Weights of a small transformer language model.
Size: 12 layers, width 256, 4 heads of 64, vocabulary 1111.
Architecture: attention and MLP in parallel, local attention windows, exclusive self-attention, capped logits.
Training: 165M tokens, 10811 steps.
Each number is 128 + 24 x the weight over its row's rms, rounded and kept within 0 to 255. Layers, rows and columns count from 0. Numbers have three digits each. The size before them is the row's rms in percent of the matrix's.

# layer 7 attention value, 256x256, rms 0.207, rows 0-213, columns 128-191
094:136129137119096126130069127111113112133162110142089143120127089117103109123143135137147154160129118147122140143134121103125155101100132133128126140147174090148139164104153062108169099121071111
094:112145134178164159113167119122135151114140091122096082112170153152133146134112148139136136109139133149111145114129137109146149154144123095134122146107088126119122126154108123119116126126161156
094:061124091153095099138114134103088100148161128158115146134163103142148142143123122104150064131134141164135164084139130088116132162155095161132129111126118150099099113091163104148164097131147133
104:126094123102110141107153124170149191137162147110102095121133118143137134087138116108138137108063111113128118148159104123112133091139125156138125137166129142081087144108150151133147137110105142
087:131133143147118134157110115129131127119113138133121135143151132148093086148138160115143171130115137137134138098108122144120150118130094175114106108114089178115173138143116114132110172171113181
097:138106121160132086146117143157108115075131147174110149148164117129116115105128112130094123106113129129170100133129112135164102165157173096132059124122134141158147170117104120136157137151117115
096:155147118076121106132140101068092147128131196167097159149088112151145116180120143124161116096133123115164169102146076153126104106140134167121156113129116136106152173146129126106099111120120102
093:156108128115141183172139126092154120147153157123137129143118125168154139111140103120159143077129134117149123113146106085119122147137136127147166153159108141149116101129116174129174181165086174
094:116086117142102140123062104124140156102120139107100077163105107153136136136127141166167114138161108061115150081134133118135128126137133121133126126168168104134136104168126113115131139080135107
093:151129164116121154104119090118108143083114116132066149135116070167161135130176132134168128131150169130114149120111130130133123130168135165168107119098121119132130152145112156106147150109108078
092:136168191134117127180111109111141148111115114120122134154119126123123138145132157125130111098119144097153179156140135136144140075153173152080121105140163127106155112136153131129144143083137127
096:102138166139106124113083091168101082140111121107136111101131161183144143151125123157173128137119130102133151116164105114093112153128170111120122139095114128131119172128093126165142126132094096
087:104117127121160112119140106135108126141138161127122155110165137185110144119134113124105104098136116081125141117126084154152102158106160095116156149124152125154128130170141134092086121097097138
098:134118155074147125123100157139131133136131116113168142100110095131170110164152087112131131128118177126101163137091115152102134133127123135147087136152143127134129142165159148092119091110140095
100:135121127124221120123096084148165090158168128138153117133141124095099142099108129151108134165175121109097118124149166089109173112134105141134120093153132156178148116127187151101094123147149133
094:100142128146128111151122147139112156144149073148125101142058133139157132133113130097157144165139127126134156129129124136117137173127137088124141125125090112122140145138163124138108131155122088
093:130128119143141109162098121151167147158128142121166133160141125160126144101138104151073136098092152158125181121137107089194131118123122139144161156123083121156153135143116163132112155094121133
093:147109096116104171127113078120107111131112137135122131116134124140135167150114133107097145142106107150180102135118121170094140094122174127107112156106111097175111125149103107114125151126083107
090:083181134176096155085118078161132136137151094129149109110172106148137158157121125125135146103118133131133122121140180079104117124163168133092153141146115117112136100157132115090137097157164152
090:153128114138133114121098112170128103103123125120129106122114114173138116097156120143121110118111104123148116135098164113117125115077079114119164155133109151167113162183146136160127137137129106
087:125102142104080115153125118069158126070133126183085129119134078136126147106118110145164115128108164095133172161130129155110144104123138133141125147123115121139100094127138123097107117100118083
103:134126127134102107082126149127181124152111124162133147059107137148146123144123110062133145122136154112110114074095138135137125158131118121105191137141126116126122122158152175139135138136111180
091:124142133113135142124106116103103110154137150133132110131107109132097138117133125132130134081150119119150132118110100114096114077146158170165091094088078125179127190150126099135142121183127120
097:097161139126110126119138098140157144135142061143082131154123121095173111084124130117100106108094107112139130131106143171111094087097135115144110149151080089144102097135134093130150126145114152
093:155135115118158158136092151139109075117096144070157097172111097097088111110103162171153123122125124111177182129144126123090130100109118113159123139151112141158121104129154114124114134176108123
096:129123107156135104103145128131150148141110087141130124141132167121113135121114106113129137119142119136135098143183138155116081128127158117125103113110125114152165106180111114112148111145108118
096:125109142123093135151156113125145143089125107151134168159159149112166130133121159132129127115145154136122168106175080167118135182125126096105148092109146158124132129158102162151127127146107176
096:098146117119097113122132152139080123167114113121153126117145141101134129094129113096088141143165119129115153126139127113118140151145099117133091133148129122120143132139117134116096113120143127
097:147123096150139122107131082114093128106123103118136150165092121111074118105178115143108138106145175145149144119165122167110134104136145113151145128096130171143148150135092139179131105153131140
097:103097113132108112127117155194124112197104144148097143140141129123121149127116143118139151129149151097149122147170124133096162098134154120120149142165115108138159139142056156121103117138107088
101:119189167106113139110178099087162116131109095147144117127100110128115132129082178143136100122149108122139161168123097171135100126130068169171133077151172125177166109108103126170142138131134107
093:138116122109112110128132099115103151128142154162133123128129175171197101143145091121145127143155126125108144132157157137137144079097115104119108124164126125056124132178153131112134116066119086
097:145116130154101117137119154070124126106166141169159117119117105161101156142073133153129132148133141115123126143143093102107129125122111133143149126173129144154141112102107078113132107143116120
086:153109117121111160115072165139153065129115145105104104116146128150159126104134164160161089130124146111143129157110178117111137124121113116182144139158149057108123142147117173140147137126114122
097:144147139160109131143129113129116131097129143143096130139120125095136126137102102152175100129087147146139190137110139130130136117128167121148155125160109097101155137129123113117151091077138068
096:170114119125074167155083181066125125120121130139137167123119106132120106117154149157096079118155086078118132114112114138104153112151130127141145141123099113163133137117081094127144091195109148
091:175099120093129115116138129093115097158110081111145124143116070140093136163124128152115114153112115136113087102135094129117126149126108121111178099104113119133143132185143137105139141134151114
102:145095105100111161137155164127164134102125121101102122114121170147148116102109128120145120142127151152167175147110107139153107149132104089148097097129143138109145129130168114149172134110145122
088:120131110158123093083098126120167115122132114120097111148144126106115168109131148123087131103161115116139139165130182122104147136149131105138118165126119126127109070127106129156112117120129163
098:105142139076148110124128133127090177150134126135145122153146110161143152106125089147161140143168097130163126127136172117119115159100097108139102126141101125132117108089105079158173157073166127
101:100149110139103117123145106142111108141131123133136124165102165118163116123139179098150168101115171160110120102160149126117139124151099084145101121131118105144120102138106173125082143085127164
093:107139142147128093062116142121139150137134131169144134106117133135151149101159161143107113151162118131146123132133130127136151168136143119162127119148144148102080145140139145137127128151065190
094:112162103120172148120121103118130173133131104095092108162109113078131127091108137119131151121154106084139120152118118144129132163119132172128112162109121177117126127115157131109121160148107125
094:135124174178141149141102104097133138133135163120117115153133110156150153115142135096146126128098166118118107111133117128075138137082111118109152150132137119158142134101119115180133127124102148
098:138137152156109103136117097140152108154101149114184109150139111132149102077117181127135113126135176095139136113117147124113120107153122192135097137092120139156157162132149104103120162127144158
100:113149101141092120105132129084135095128161122133146076120127131135111102142143094098123110147147097123116160144108135136103099108118157148149117137119131097132148125128146156140124125140130136
094:143164096130136139125126215097154122109128106101158130129128103134102136108122119114159160186163138109144118116128132112136113161140120137147151116085159161143153142131126159095114116110113125
096:163145114091145101121139117126128089122110114136132102140108101146108162099152109107128138072122166117117106155118186118120136093142147121082125141139112154131119143090124174125115134114127148
088:129154147162099127132114159078124141114111143128122112126103126144084142118128127102121117127137120117117113118171124116135078106156114148081150153170117126189135131125107140125150132100130132
096:094083112112163163117143135116109108154099094133128102120117121127160076153136125106117160134137141126149140175174097141147109147138145098138103126157118149120116100120131137102139197149131121
094:136145097135136166153149115135148141120091109125089111140122132116110130126108084161162108129136147104100134121120097149148134106118101136169131188109144162142153076126160138166072164096120125
102:117121101153125137084161123110137126130080126167056111112111079148133105128118164135064120131119144106123126127113141140141131181085130114100180139171143140110136116108161137130130129136161150
091:146135158146100129138143117140155119150100176107154151103151117076120089125144101146125124112121095085143115086107112120125172108085145118119148107103109118178129137094149088100146177099125110
090:145084117100108106139125121130120121101173146097152138142120091149109170184131155104140118110172160129108133133174162097151080115097111162108094115164103121149126149108110115127119096145089087
096:126153154102082132171089094152091115111122126132135115128159104163105156123117121184143115162128139107118158159140094107157125094144123118132119169134142122109139116151137118148131126154156106
096:078192111145125129123136102085127176119142121125101160130108079116125174085167157167130165117128129163135105137088133119112107149108139115134174095140134116156115155129164175136127155115108143
093:195111138107100102110118131135135131111147107127100145134119109137160117114122134155106132077145164115100128104089147138124110146150123130126169145143113118141139145121094119131117130132092146
093:125102113112181141116194149132108129127096137123123133147127098115115139121180157178152138149068122150119111107119094121101152160128138087133100145176141147134106140136078112125111143105118147
095:134137136124123109082128103093121121108074116113123141115119097106111147125101150115152135154135132102131115095165147080131126155112164139098093142143090101179118129090100118131107158136149134
096:124125116147151132133119125147162107168087093119090139142119132128135104134141113153134119081175118131151163119164146127127132140089135112108092136117129119160132115141127148139132111112142105
098:084140095120100117094100135172138155147115151159146148132127183183138109134086122104128110142144135151088131113113107130119102098137087109142145150125074157099179137147157137139111114094131143
090:125132123125132104163115151132120078104141105170169083187139153142128162143142128138119087131132169074113159125144097039097150127083124161095122106117170114125098168123147114146125137150142158
091:096104109132154126122168108132116135194103148145106129120103140150155147126113157146110099157167115118170109121137141160109162114119134167139124150150129130114128150094115145137130154121103162
093:128139125130134148131132108171079074121112109138136146162131153138161097121094094182132163158082134110133151157104072124132165067081138084101150116115130155147089084113159102128124127139156142
100:111137141149092114141150142145165139149131115163115142167156092148106107147106167129117132099137110159164117137136130136120114159139162130089124107169154134107139139099149111121141179131094149
103:144106103106109086132136092099107108148120138094102140131116126153129158157149100116105133136122123137116119085151129119134068146129091110141112130086097074162135147154121131142133087086123073
102:106156133105125132126127118117080111126104112132125128154057131143129083167071091120116162149102113119151136155117143125116119130117132116121141124089136096127093171166107105126136127132124126
101:102127082096129147135122111155131134099160114113126135169097169155124131133126116098130112145097150143135107095105123104144093116119134068136098135110133117142124131100143160099140098099117126
103:096190107134144093115188099132125131118146122140128120142124132099138122161175125120116120154112148104157102136121156094086152120128102145133109132082101151139111131113148114161123120137152164
108:131091153087117169163146133127173125107113124114135149139116103120115099122127144123153134097141128154152127156143108155137139125099121126115166140102141133109131133129134133084151124136176099
109:119099152147100124106113063114119123074124128104111148072137141144124103149091124112124155138148102115107120134094121136094145147088120148090132089082142119122124093107141106123161109164132115
105:108118144129116133135125143085128136117153117118125133112100085105130151146103136091164119111117155147153143138163152091095115125144104175091075128129112080105122113127111097114114097165150176
103:145150160127114125115135118127146102095121126127136095113127187120145151127124146162170121166115151129101141126156051112141139118153128103143102157163130156103105144097147109120103144099121120
104:152143132133140108090146099154138136138107094138152107158071131128161110155125159084101124172152138151100126144122111135142174156119114091110131060110170141150115153122131098137133085148115132
104:141138128176170119115147114153157139145134110151116102106160091097138177123116159130105117122130144160095158109175184114100123154114124126103140130115114104115080162118157133129103118128189113
101:143143140152148145090120132139113155188175081152161140141170097113107124129188138136077111168109132134172150133124115129111151120123135148139118109115110138132130085126133145142108119080141123
108:165117123158091131092107100104108118190098159054139091089151104130127112137134094110113109119141121171134144135136118139143101154097160134123149098101110103135124121073145149135077123139132126
102:165128170140149131137129169129096135149120128139108100146135143131170082111108109152129112122136165146122138092135142110117117164135164130122107088154130150122127102132147127097110119135134101
099:090099116126133115098143165098156125123175163122107116136118115176107131120124106136155109169110092103157147141104117132136090090120161157123122158105166166125173155135173150186138149103175105
107:106148106109120140069154122129153150114124132143132119090106110143113108142122159077119128135130173143058131160121125132132112123117133140139141111146129122123120125138110164087124101140171162
098:098170134122134161140120144112125111120151130125115071123132098173130137133151165135136105122166139141166074167128144087133132142126150150144112129156094150140119122141128124109146114125111131
113:128116109142135134128097122133125126094116152160120108161162092091148142184084110093102144138150093113125092117141113059185123181164118145119113106148152147124120118152128112116161082154118105
101:117145141134132154110129103103106120130112142209134195091118138110103132140147091178125116094128143123120108094121120143138123094130136134093153140145074147132133156109133164120120160135087127
098:118146150092125132131165119123122150117145145142146121100126153116128177079119112090119136144157139092132102127157155140155131167148116128148145156168114119100142122191143114130150149121109139
095:125152102134121159165148144134140137098140134101098106127125126126114151123112133130124094124084114100102141117142139092123124094093129067148167119079177099123121117152148103126106052123118099
095:111195136107096120121109131164155103120130134167133150151117092130169153120157150102102148149093168133155130140135136132129123104109130162116166119113147156153079134126125141171163120135110119
107:125089169147146117141164143140136131115171161136130132087145136148141130148177129106111145174110162104110142113123107170130150148178118126176129092126106119123110122129116135100085109132143137
098:128176126138118163138147082124147158157133143078121067124156132149120131158136109138123116148093119097129123135094151122117091080114087147165109194074144159109137120138133130098135157127165085
097:095073125145102128146127112150122106092127137138160136127083121145124120131109141171118117152144101144058142082149112133112129126113089186116174131154102111135136103111148084097124125161145089
098:134098096102144174148193114151141101122150144177115129081144121167114132136127128133144116149128098146130144099115071122113109131133129119138103127120113129104112107177139117121146145131152131
102:158135128130088112131149145127109124121141127139122163110151115164151113181149105151143105129124123132155138068112127086184097114118113131172210173087131113104097138118142156152145112115132145
093:104148101098105143146107140143124157146127150117108124115140119153133107111143109129125120083126057132136144083086162138116112119125154124111127101164125085112146126098105130133157175164165117
103:115082173113100127147124119143142131143131109068146152153121137171122074114131119127135133125187138132161124123110146047140116151123156147123124075144127112140136124133104135131107161148137139
102:107158138087120153082117136147193154128147133126174147117149097092120145164126127141131113102179149140145165137136104142122125093121154119162090169119124113128118166111106182116113144120116118
101:113116127111133147149141101174122106096107109148076076093130138148154125107094101137091133131144154148137142115143163121130101110125111143092082131117137127114149140185131150147124131079143117
097:075134114104133148129134129156153130105080129152136154150135167128156142142141167123100139152091154110099142101144165120083161085114132129160110098145114093194151092106103120157087082112129157
093:132107152149091097146101123149137170120131129141124112134116149104154133143132094121138184141123123119093152093158081155122118094103122144155111115134124118145145119179150129141133118143133124
108:112150145164119154141117114114105078147140128172132102153151148114154129154151132109111138141139104101119119126169153174119127129143166109076149140157101107117136080144157114133087144147122166
095:122158133112119109164135120124123106132112171107132103143115093119144136110108124134124120109098096165142134124096117137173169155115140110131102104110168132115151153163106128102120055088098108
106:097152108113150133128088127144182087124151137183141171148128135137122113096131136130132122119105156080081122112129122076100131102122065134134148102140126145150130088088089141110160119119133153
104:106110149146168118085131134163135107170158131104162107127126111142156110150110109103111125160101160113138114111127147127118142122137104099126139153148115137150189088113141137159099116077142147
106:119108134118096125088144126144113096133105146157132156130146101152114120117162134159155096153165101145120089113121125145136138083139144115097098141123125169106127151120129161162095161136102130
100:156161134120103128171132106094152174087128131112068148126102140147083116134143150152129163161090149106135127131110113182118167143158101115096166093130129117137113168158112123100161143132109125
103:160145075168148126146150141136159125136091138126138120150154082136109085090124139106161181121110108135090121135104124121082113147136118073154114093096141123156112156175105142149128124147118133
107:124127139124186129114118145122111101162122133149065134139147130107135127111156111165165128192132149111062170164160138112120136134127166162121148087132148152161148125093127160111147106153138113
091:141158088110137092111143111110173097116077143107119115119109152183106097151139123105141137119127110161146142106122151108139146163150134101093117137157114101100140102169116128122139144141136146
094:188116097190103131151153065124140138125150165205121107139132130119134139122094071128122154131134093155168129117135148160146164162131115160137132110119143122139154161144098083081108133114166145
103:138091161141121109117184153109121143119115111137113115078110114116166138145143130121128132132123089136139129116116109152096158112115085155137123072144161117145104139121137129109139115106116127
104:101160152162114081191124127148113142113113118134105108150138128169152136104081101119164166111132141109100103119123148130144117177157117147131159152108123094114111104120119132074118099118086070
109:134127142089106138144131138105136115143109107128073112115124115139096115093110115169147125104129168129164133108134162144118142155125169136132136129125142152119103144137173126131114094112093134
106:170116107146107118111105164115108167152093125125137134150060134148108116121104137137118127113102137112103133120105133187116158141144145150107167140151087134126139126161105106147086085104203122
101:101105158123141135149158127132167093111122134142161126111142119115157133137148146136121136121115147130113141150174145103121122160119122084110065096134154100106109141108090090142117131147124164
107:153106082133102122139122119122122144169110170112163157126126111142096149163130106117068162135147072118132120155138171119096155140117151139101091129148203119122144096104126135137112125135170132
100:094113148164127118149133147141117105140124130115143131168159114125134087116116102125167160194100145136121171113089116114102127133088117081141109132136128131138150110135129082146129110140126127
091:144139181134171122161104113133136110143097112169159134174198156132125156143095127152121138100130148132155145136133126138108128131141100126145094098121163117157101125131126095096143109169163111
102:152099167126132112145132102119051140136126159099117087092114183149114140123087125120076151138158106163182130118137159155127110116067125179110149129143142122117129109119118131120136190103113172
100:152090112162148128151090143099100139174142118139168115115120142135113141106136173084148141102126126092149129147125140167146108098109161142134096140159120128150125104096129129086138142143154129
102:100138111137186166131149146132139167104132122143150132094107116193133168177154141102153116138140186078132117129189076080155119147151147085165126122112127126099093125133126124098117110120115112
093:168125102151133137086139118106123113113122171124118101155119118111128163126113144130125152168135080133117157097153125139136112127107133120155114169139131119138094125130147125120139113104152101
097:133124127132169151134146098138124143106131173103169090113141118173160158132132132109145122094127129170122128129146135092120100099145139136103106084144148107095089087107140096096107118145107135
105:127122162106130125150135157128143118163177146136139106103089122151147092170118092132129146126139120134110146104114115151127174086131147108167114097098115191115084112174099114142143093146127147
109:098134162122106167139108134131106134142086119143124139145159134132135115122120138197140148080129144114169098154089163116109168163139169145128134126128095131097139119145152120180141149122160156
102:161100131123143113113118099150131103123112092150140134085141159117140148124089108120105162146111145166155151123165098127162129125092141163133128084090117121112101120147178111151136108091103141
112:145151144094128154132099128159133153152180109111130124150124140159106137125139124135100163157163117099139133139121151164159127124148066150153156133139086082166144148132114139122140115121106099
107:128137098100128138117116097115128140109150087136122111113188110086137121140177125115156137164120137129111152116123124120092147104088165139162151179122100103079135162110094162084142104149072116
108:136114114131104090119150136140114161129154118132130170177112101143143097095103177114122147155134110146173155126139114118112102106110121110143116128126153134144127156101105130190131133111129133
103:167135141107115140107094167115115104168139086135187156072177134133092064134115102147140146167156133119088148155131121154154093146119183094135115125143151147184148143094137152144137111141144067
099:135101110128123143135110143152132142119139128090096149159106090156174111135137133105145137083115120152121147155123124141105153133172145157108135143136144147049098180098132119129160162120106074
105:135098139146120120132110107089082147119125099123116119158095119112123133139121138130129135101071151150119155158126103068112137177135128108134154158130086157157108128115052112106143069145164126
104:107080090184097174079132100163099139149126113108093113117122151141118122129087106131099163133121146141152119122116082092136168145133109127113151102108139108162184159116120141135135136119136144
103:113101128110114141095147161148122092088136160132129133124106091119127162162136166146128119107101145141156140156133114120121162116125116102130154111111142131130141068118137124094150093116091088
112:091167141171134116163128098122114125125125109143136145082132134140146147139106072119141087113124118103111153148181152108126142172173113102061112106121147098112140087115129091085140103142161141
105:094102075095118102122113162081149167130094129114141118141149136132147129168103108131089131120165103141146143099158150117126112135167078108109100120140119119094099092150152160176138150121121142
104:115128128126117116096102098154088132109148136095134101075091118092120132144112141127160154114092115112144120116110076149115100115112126157120106116129103122151148144144082119102173139144148154
111:174128107072099106122114110144141110094145137143110107166110109127088087083124080133142084155153127091147086105132093141131153139148120124121129139109100138125150090122116113139096111151165104
103:098132145134126145130115153148159123161169169128141107136122096100150093091120165124121118110142122145132131148111070167087165155124115123053096158128130127118118137089105102109161119124136144
107:095126161139101100154110134179121139150163144131128095107134110125077132156096091107099122088137171111162131155119101142103149109096129152136140078137113096119155129123129144114132150164110112
106:159123146134174095176135145108136096154130139107144142069111118115113089141111089125148125137111110075132091159131129131152101183129100063124120138143169148154122145160121117120128081114062123
115:119126153107138107136121142120101164169112129183131100159135113123120165161088118121103140100100139125179090123156126107136111139148127143131133149119123146145122127131133117068111124142155133
113:106183108132102122158128105165143114102108137143121096134153167126128106115139147096139126151153161123105107054154128112137140168122140120101128132133134075150155157131161103119138088142132135
111:105104131128132098144091130120148130087155099077125125086151135143103131084156136146132118121158082109150186084109082089101165132170120117149115114127157100133140138121189124136127129159097147
110:155116120174162128170101105101174118088132145129143113062112114119117104090107121161113093136134148137111108124106140147113123121147126136121111154148123107139158128163167142139144154100141162
104:135145099167173140151130113091137161150177109132119108162156136149119163098133128143142107073154128095118080145183170119117093092146130134175134119126137164169122117120162085126129148114142067
103:083100125175169138138127114111108155135127144089155169167095130092145099138138117134116139145114106150090134130083142109124120103125142150117135127105163142101133096116122138104132067175147109
098:123092125123097110123162102171139128195110145135135084177117125131114118152133158117131137129131109147098136125101156149128141102135161220117147141144139173111130182131108152119137140135146100
104:124118194124135130119132142138156132140116129116138115131113109100108128136115186125137123118166142125125145141162066135130127167119111128127149071089102116147114167089134146135104137100139116
107:153120095116096092134133114127156171119156110160184148099125113135142124130115144119131114111127152099113124141135150143122131163098081120136130132076130165100114156105126103085088043165128123
102:145110100164156136135114143145098135145160134105144154123129135108121066103121102142122113137131136087111094090153145122138093135121135123127122085160139204108116105127065132139109150111114133
104:161113146098160154125109115043145111106097134129140111139120159127129164135151111151113099124119134130106171152129130123113142101133148127128120104140137106140131140128155181143120129114151096
111:148145149160146130104133109154119067088150106105142178164135123126109136119131135108169083106148076114108128117138131112083126144118115109132177137170113130124110126108089131094133154086104149
112:112140111149118095134097119159148128159103101111130098125147162121160150126110121104128125109111115154096119130199132090123110167147168087114122140117124169139128129152129100135115106153117164
107:114167169058078115081097159144143164120148150076133152138079114140126104097117137113127135126115112087135135109100125125121085137084133080145130106146145187154129159127087163134161139117112117
115:156131148103120102129077124149098143105096109137134117159145111116104113103102125138115121130099118058111117113171136160145151121105088104132091152084117111122152160124118176092106116146129083
102:122141127108119117121106187114084123135094114125122106137134114155142103129117166111113178101129149086117168168086165119125105114124078124153115114135107103151131108158166119137140171124115121
114:134132125177131093114130161122145076115129131134145118163161142129134118128103109067152146121143130104139114117109168129108124168137098165133131113128154095098116098101111087168100092121121139
107:099098122156126101113131161149097149128135165150181112143110124116092138117123131110151165172147183102094154127154137116132132121160123139132144138126121131102074151146134151114111124100153149
100:127140137106111115107128096113111166125154120129112120116141115096134133182085107140120172113106156170103135139149125108132116119138169149099146129181123111058137150132150061158148127107121143
103:120137157094112121157173070147088164115150123126147072121135110119111148162114127116139116125132149168120129123123110125114157082077180119114133146097141101071099133159105151140088148123138119
116:080120168114142137135135083122109133152130129111116121125070098115122084076135133108089139134143178125102130162114090126118126160145091118123126127103176122122148141106157135168169154109208130
112:120114119138144138131150138178094115150112135157132149160148121140114109141190110128127145089136139107088123136098109154145133151153144092083167129129138129091098120170136104124121119113162141
106:136060129163121191125147121093124125113150127160111132136100132139140155154137116126085136116103140124150089152122142114111145103135115141122112117139139120134125154142183107147182098162098113
110:110189112113129101081108108132105139117125101144128158143120106153137154077158110111122133132140076141137155113164132159110096107162114091169124141137090142158148113126089144089108118176138087
110:091143137152112152116139180111144115166111146125169182126120128119100112115128127119108150103110113139133114117135107098084091129114128116133121112135117108139170162171107118142150151124136126
101:119104106143142124151123065142096103137143125125114144130164166129148140118111101129103204128119142130167133119076116123119098089144155178180112153126107119132135090123139108191166060118139088
106:130107131143113166109139098136107107133159152088155120136173131139131108112131136123126143124118143110094120161126099114138147138111131126122127134162115090123145152119146152115120102124123116
099:161101126099124153094120123130117135097136154142181148115132114114081117123135117126125127114125104125135152157154064139153145157114136139153171076151111145172114131146108100174118119128117081
113:115115131171149161118111142084093131136115110125127138115147138091123103153177104109079157104135150099121162101189184131154099114129143113132118130154104105100128174118159123150079122116126105
117:144207150140128174128110096147118136146125148098118157128145140114114146119162147137141158149111154143163181139121127128081166102143133114114166099119121106159098092105167142146110145110163136
110:130139084112122092150148160142122087116113090118167151132133155116172133139125141155116126114133150117143163151132119149127126166144110119139130152174109148100165113115114172130071142149127098
114:130121076139123167159133134116109118126110139175094104116135127117116122181150185181160153100149131090105127089120140117169120121127140132151165126142115122117129074101130075137127168121146123
101:116121136154086131139101089116151137133112149124140186161113106137092135143172099102139170135111095137124145135123164164150146168155155146161100133148139134134118154167132132100136127163113141
105:128126150105115142124120182139127124096153152099148060155104129158146139126115113139148137130146160119114109124153143116128123183175143130095168130089137154093130119159108156131125112106103146
101:143119112142125125149131140091143093115133111110127131150148127168133171147109104142141189163098137143097155131101146153149113139131079156099142112111124128072131121144145115118129136115155144
115:123111171138084128177157116127184140123153143146128117106178158141110144142137112145120131115124087119141097158124109129101150105142136126098087133140095168130148108148119147169123113090091161
112:060156122098134135147141143178147211136168138146101170121097143142165140157141087134085123126133119078116141146111112140138089136083141073132143101114143117140123113137137147144139110105129147
118:108091127118088189139191107141071132079112114159108099071121125155126134116104131107109109125106139150116133130141132139129154113128122183116106145125119135103165123136162101145124131123117129
112:125095155142132133134115149080120082103142073126118166131107150136160071109110076107127120192132125110087137122134120173121115129070098116145142136112140155147108102115160129121130118122153138
105:104132096133115138097138139159125143150159083096160153131108165129105159111119115160128172122118146107119086131115102125156169086092159155125110138153142119124149114119110127140115133126114140
119:132120155160152140107168116152126109169125105132106145142112125119146130112160110163125096113165093152130089118096143150147158103116117142112168158110081181120130084131114092117103126110154144
108:157112142118111144141108136056127166141123161167070122119088133120080182149121122154143132084122127104156132153112125141135192126139111104143148120104186094099132152138147137164091137102116102
100:084157133135107112110117146149115141119167131141126130096084163151133083118125103109146126125133143087108096094132119126171113160106138087155166121146139111137150104148131151089109074138098144
102:116129145154224114093124137106147109154151115131118171149125149083096118151121083174146088166140130179152110145118134146196110100137110147107102150147118156131156175117147103144133136129156136
113:186149142161144149163062107127097110104148118167140153117095108124089115142144123144091117137116145120128105089163130109146112142176129137091162135138082098158115137153149076123091114103112147
101:178143104134122131125157110181090136098149127092118123145167131142110119139122125124138135175134117123127157077136124154120123108155133138116134166146152141132070125127107157109122116154141094
109:113146146078152115133081139114137112137139161082101147153111099167143118090130160128185164142141136171104098112112079150140106145122100126147097135131144156107083086122139144112116100132117135
105:134120143149167153139115148142141098100147152174153096148122116105169135097084131150149119134149117132106091089127087142107147136158095096091126137166108146104116120079134123136139106109133166
108:140168162144132145133161169093115129149147119148169140120114124117143108136125125125120129114165142160113054101146148144105126124126123088118128131115159135105107151121167140137139126157108092
120:159145097157107135089088165176109121139161131132128149158149118150125120145151145139142165128101149112126144100132144090143099112102076120129148149124143110063093147102151146144121083125107114
103:178143122154120160156144127112142135131096151183104130125140110124110139165127115159102129139130126138109132127088122107174127108146103141092109140120100142117121124108104134159140120129137147
111:130124130123132136136129137133133151113110140124136137173129138047103111116122108127103158151139084148134130113157080130105134131180131088113114105110156120137112072169149156151137150143154148
105:156180157110130139112131145165135111107175177119129126130131130164145095110111139135137121153106114066135130142140157132115111126115129111167159138100085147105138129153097134081148117145161067
105:147123086119076132148121101122147082092128109151082140140111158133153127120149124138135175111146145121131143138070142144119118132152129122132176163143129077108110102089119126116143145123107118
092:119090142126117110116137183112130158160081134160112101144095111196121084130164120126150078130109130119179110121133118177140154104125132152149154141163129150121119128127101125102138180153130138
090:137196125127124122069128128109120123109139162096136130173131124110108137115141133149121111124159083116075091104150127127130106113115115120113160112108124094137133115079118170117137152106165149
092:124118141147121143142071123118120123068121112099116126120113112180102087148171139101128112100137166065099113128161161158074077074176160118103120151143106130126102134121150124188125122108101113
092:134099129149119046113100135153093123126114154146108105125135146119118079184156158162127092139143145121118135131151080098138042106106138173117116112131150146117106067125106099139128156152116100
091:075114121120142131126131115130143124136091127140162119121147134106169161117121127117164132164174148115140178123115132122143150110106119109108109130085124145099140127123157113127127131117126126
089:145121138149099159150120183102123120109180129095141151174156202162122143069137133136124111140138132119157176115132116107162135128161145124129136173126118143101178094117109114120131120112149116
103:109149142119104126139121150145141088151159157146099133146129152159171086161109153103152103148092162195122130153148087095130112137121146159102150154100149118156132105138160126158143127168157129
102:147115135108133113146143107152155091146142126136137154137139131165163122150178118094114128163118147111156124137094084092178135122141094100118148106150113106180120113132124129166136156113138103
103:116148132175169116180109164146108134120106113104141120135147094142112148104148130156152103087111128135150138132128160189156110167091149136107140162141151157123142104095121129124100124122119139
099:144127125102164098078115168138151035139156084141124109162117122163158136136106121106123136144125121162129129096136150125135135069172147132114120104148093132136126155114097106197096075139131128
088:063109107144124100147114161105136126165120123161121106132151131075156126146126156130098150135134105112141140124138105131161151152144121147129113154098174112119145125130135107101114102146165138
087:164159136168133150137129118127124120138073131120137188164122148103083132109081129108095165119146132125125165114109133127142124121133164132099131112129108125130131149157148131113158107125133101
100:110134123104105144177130186115195112143081149093163159129106115164128122143161138073087119123088154101185104148132176131125109109156135155112115107153138132147118107148140131154120118158108071
094:154148128129114128134113109121145103146090078111155104099141145153117123120153108149118119121162159164160141104130111103075089161116096152105111125122129137157139105100118097149191125155110129
092:139132087102127125126107154110123153127138148128101099121166108130135123152089146162136164123104136133142128111098114099100177121168082114136084135107148136107119121151153079116112159121146105
095:145147140117114146133125120139105118152078142139136117114130117164120154118143124156107118149099133151085075104098083185157129094094115151097130145086158153146218165096148135120112140119122148
100:134105130100132104118090156179101116086104148153144120110148135128130087137109138143141127140087147093125124142084170110121153119155120120164116156115157114165128154154148134130155113148157096
094:076157119149130131191101140129142161112130142167146198140138121145098125107126108177095143096142155129126152169089134181147107102151113129102150081093142122117124162112129149117121155122101112
100:136119099155142137148140167131140151152125117138127109089171137099154121117105138082165100117098159105124167126121156172134147135140152091110143087109136137107104165133127125092128153084123161
094:147141099168121105139142102111136127124156170135169146113157144097101138118134124127128119131112141140114152147136141131150110125178139164088156135105179147103126140124110080130132109149114123
092:153157147108104087115123150121164178102113122141129141120158110112124145123146137129161129142140134108124067089114123086101075118108131132102142119135139125167113148141148108111110122131109140
095:145165136134144093111139142168118143083146124154115117128099124139167154118164097141124113157121121109135104123101137143140110164129100080156190128109167152135166134095110114151079087113120129